{"n_layer": 9, "d_model": 512, "n_head": 3, "n_kv_head": 1, "head_dim": 128, "d_mlp": 1024, "vocab_size": 8192, "activation": "swiglu", "norm": "rmsnorm", "norm_place": "pre", "norm_eps": 1e-05, "positions": "rope", "rope_base": 33700.0, "rope_fraction": 1.0, "qk_norm": true, "attn_scale": 0.0884, "bias": "none", "tie_embeddings": false, "parallel_block": false, "init": "uniform", "init_std_qkv": 0.0244, "init_std_o": 0.0, "init_std_up": 0.0244, "init_std_down": 0.0, "optimizer": "ademamix", "lr": 0.000307, "beta1": 0.9, "weight_decay": 0.18, "lr_head": 0.00585, "warmup_steps": 429, "schedule": "wsd", "decay_fraction": 0.586, "decay_shape": "linear", "final_lr_fraction": 0.0, "batch_tokens": 131072, "seq_len": 512, "doc_mask": true, "z_loss": 0.0001, "train_tokens": 1449000000, "steps": 11055, "dataset": "wikipedia_en"}
Each number is 128 + 24 x the weight over its row's rms, rounded and kept within 0 to 255. Layers, rows and columns count from 0. Numbers have three digits each. The size before them is the row's rms in percent of the matrix's.

# layer 6 MLP up, 1024x512, rms 0.0564, rows 332-339, columns 0-127
207:110120123132116133109162115123101127136069147162107145139135090146148091147141189149167108096116108138136102114078150123132155085077119093122121129131120131180184125160096115155101143109109124087129074138098141139133113115142154145130130131144144171132144145145065100107174172152070130138128102128107152141147145166148148121082127133135192156157126118127109145157142164104101169100168
096:142109188130172157139129116146125105128138113122129086133145132122135148157123137146139129121154095091158067089102084117109134139149140146091137089124108102181142088102166125149154121124151141143117139099121142165107091181151118139181093100122118122133123118154129108151135104173108118154131100122155131118140096150127074155109140135168114136109113132088068151128117099087163125100067
112:108125153120116144130118133149163108145150153128137118128117138131154155133131119120119148132106113117093126047121153179137122137107149103098114115087095121154122126125118141106101098117156138143101105139139137118118123123141166140094130149121114117109131137109126091110108171115126154123139104145118121067107106139133098121174135163172094108102144099129120122086099114128175121126082
098:151164077136123141110141091139117106119130121120141111131157126105098110156112150124134112126067163137116163153119133166097128120161170148105127142132155132139168114163105140148118123114164131174134083100136108151110101147164099111138133131124153146122146149123111117105094132141118117141160112125119139120148101096115113095135106138105161063138146157133132126125186105126136163133081
099:111120136149082092098147145151125117109143144115121116161160140084103117113098182150126159146116134074120126158098100121098130108131089095115125117122106126115108134144108130124081134174122143134129113140158110124110138140115170152135111127152132114094128141134140080126162158093104148107114111117106163115149141151098083078136130109148104154102156119138175111170139119156073116120141
102:123124124171124056118123155104084117203109110128138105174123139089139133088133174137115162109125153173134117157117176149146111174172148130158107106172133164135114138107146109140106149124134140160132166127121110152120130116133127077063125131166189131107141105144144131124145119143114110085148096128119120117129150135116128114103152133147141126144159159099089134128123131107156134127111
093:114159141103163160122131121122127120146077102143128165114101087131116080134106154155096127097116090091122100146078121062131117113132111127150155154170094125152181144166150153105115136123113116080134135189160147138120093134141143137154116141110151140150151145155105136159146091119136131136132135151118110137142137142107115139106142101146114127112133159131091141155110101154135151152132
100:138150154114143172090167115161117110114108131151130113130152139136088119125134141108149160116076136085115115118109147158091139108129122152159120110092158174153107137115135179101139120151149117159131078141180089142168095161135155155138158129117151111091091108104122141136126085114120134158118154102133142129106117113093177107169102146130141127122158095119075135142173136152111104099126
# layer 6 MLP down (transposed), 1024x512, rms 0.0507, rows 332-338, columns 0-127
084:131131128117128129129122133131129122128156121114133127127137162121129141134133104122119130136143121125130136146134127132114115137157135134127113132123136135114125133140125130088148130193130127124116152111127132130134127139125120124126123133121125000129133116124126127123106120091151128144125149138130127126116130116121129125125124123128107110111139152131128121126133116128132058135124
097:159148146163204133135086085147125179139165122149150128147124130130112158141084128119160100135106098142132137121098130148139119147119112131109140110133132108148173112165152131114141128090107109136127113143133108129171193127170177136145171170124148143148117169150083118141118127126118124123115132121117140145149142108116160131117168131097138126119103121102155126122100111136141113137141
105:112102139157091149118151120113198112143144151130123094128115174129131153150113146120148099132107122127130111109158138136119135095119102161129105089119106102156089135110108150160141111122129140135145106120153143141152107128084126125125140103106130105138128147140126124178133142151136165126094130153141165153123113075170068168111096093138142135143107093094137147100126137097151132125140
098:091122106133124146131191155149152095124186101127122129106118140134102146100120100144133118140122151085095124130128159106146159119146102104127154149135125079108162145192165122167123132128149135137146123122175136110154100144123130133124107126128138105129137124125121076121104087145121127139147132151161185153113144123188125132122166153143121124156120142120166123121124135138072144153119
101:097147152124121115139120129131118090133184073104074072113119143129167141160119141106117131159141154120109106137133095085122146132114158089134131141142122139143140105134112171124092130191155129102152111110124122133094121138144085117129119102110113022102123148140159121149121117103122094129123146062115156108119152132110114101078124100118178085131156093148114134153151113146150111117092
103:138133140147138100166164129112148107142147115126126118151141141110107155094125138069106134092101090106137092131144101087117113160135133149121099096087138155135127124150109136079110134146118129079112144128115092126120098075155135137116121139135127113152152118163124122093142121162102115117129119131122122131127103137115107129113113105142133147076129085134158106139136124157179105121141
092:136149144149107108142163112127100095066153139096132134133154060127096123130139096125130156164176171098147129094097091139100109126137133166102146089096156118094167111138147150149110142127114112122152152136100161136153122124143106117149138116175096111141111146095158144149066109093134120138136098112176089094092123167156111130163122078135130139150115122116102143123107139119159139122094
# layer 6 MLP gate, 1024x512, rms 0.0525, rows 333-339, columns 0-127
096:115112124144137159139082096108156127082129092152129095119113120154152137143105108209128161107112116116146135151145139122113095113118123121135140092140143145157101124140135114142152132120081161141111170091095108143109102140160114076111124096124138113149169130155087098163150120134160103126150164077096099163151150082131137140065118112121140148165115138128115124159168119136106187097140
108:091096139124117109174099112119167103153120138136107129095110107146147125124156142104108143134114136153161094131081150163140104105068113100098099092134105143101117134144132147132132129148155126152093148149146129157112152115137150122139125165140075137140126156128111138126133109106152131151126125110175112135144134089136126132130112165143161123093083086127138136174132141113116141110121
098:114166152152167127113146137163159138147118148109110102125116129140085152152142102122132157180142128133151158136144158124099118149140129119157183102149137115115137167127110134114126139082142102142135116105130093148154100102139107131117089119111175123129130127165107113125109100129101149100107173180158157150086095105148124141147127159121133117133139115107108121115145083129134122161163
097:111120158110140088144157085129163098142102105095129099139117111140160080167152123148114116150142127122109116126130113159113142102150137159116149122110149107154151128140102127130124138135139126108131112115139134157078105146140114123135124149144128134138157153161132128096180140103164178137171126118148119134103128141108187135085142102139133120135094106136125125119111110131167119112135
099:138124114121165097148150131118130127092119171157119110090076136098144120137141132132174100156122123115113166130131159135106128137140130135163127110126126118130092142101103124091150114146134119110164103115140129126172145094117107126129172089091114143143118104113127131115146160106133142134105162150118139123126150142150190133173156105090148169130132137065124156119146100097114121143148
093:113129156154148128150128125150124180168078141107162151070072095117121121119109112088098125160083168128145129162130137136125147172095104098152147112155134127166095126107118166129116118128127114191118136117105121088108132121115111170131142160122104121152103091179131119125160162123055103150131144147119163167124130119098147147088125151109105157092121134089161114129103141101114127113100
101:142127132124108116124084130124148126172139101104137108138145146150063144165102129115106106161144105147136145126071118130058126158146113110135081094120127152107151171171121153148136137157104130123106122147113149146149102104166171128128071115125144132100097130126133155115094139110099126105160112157118123128118129126158138127134142097153120159169144108086120145151142111139101139128161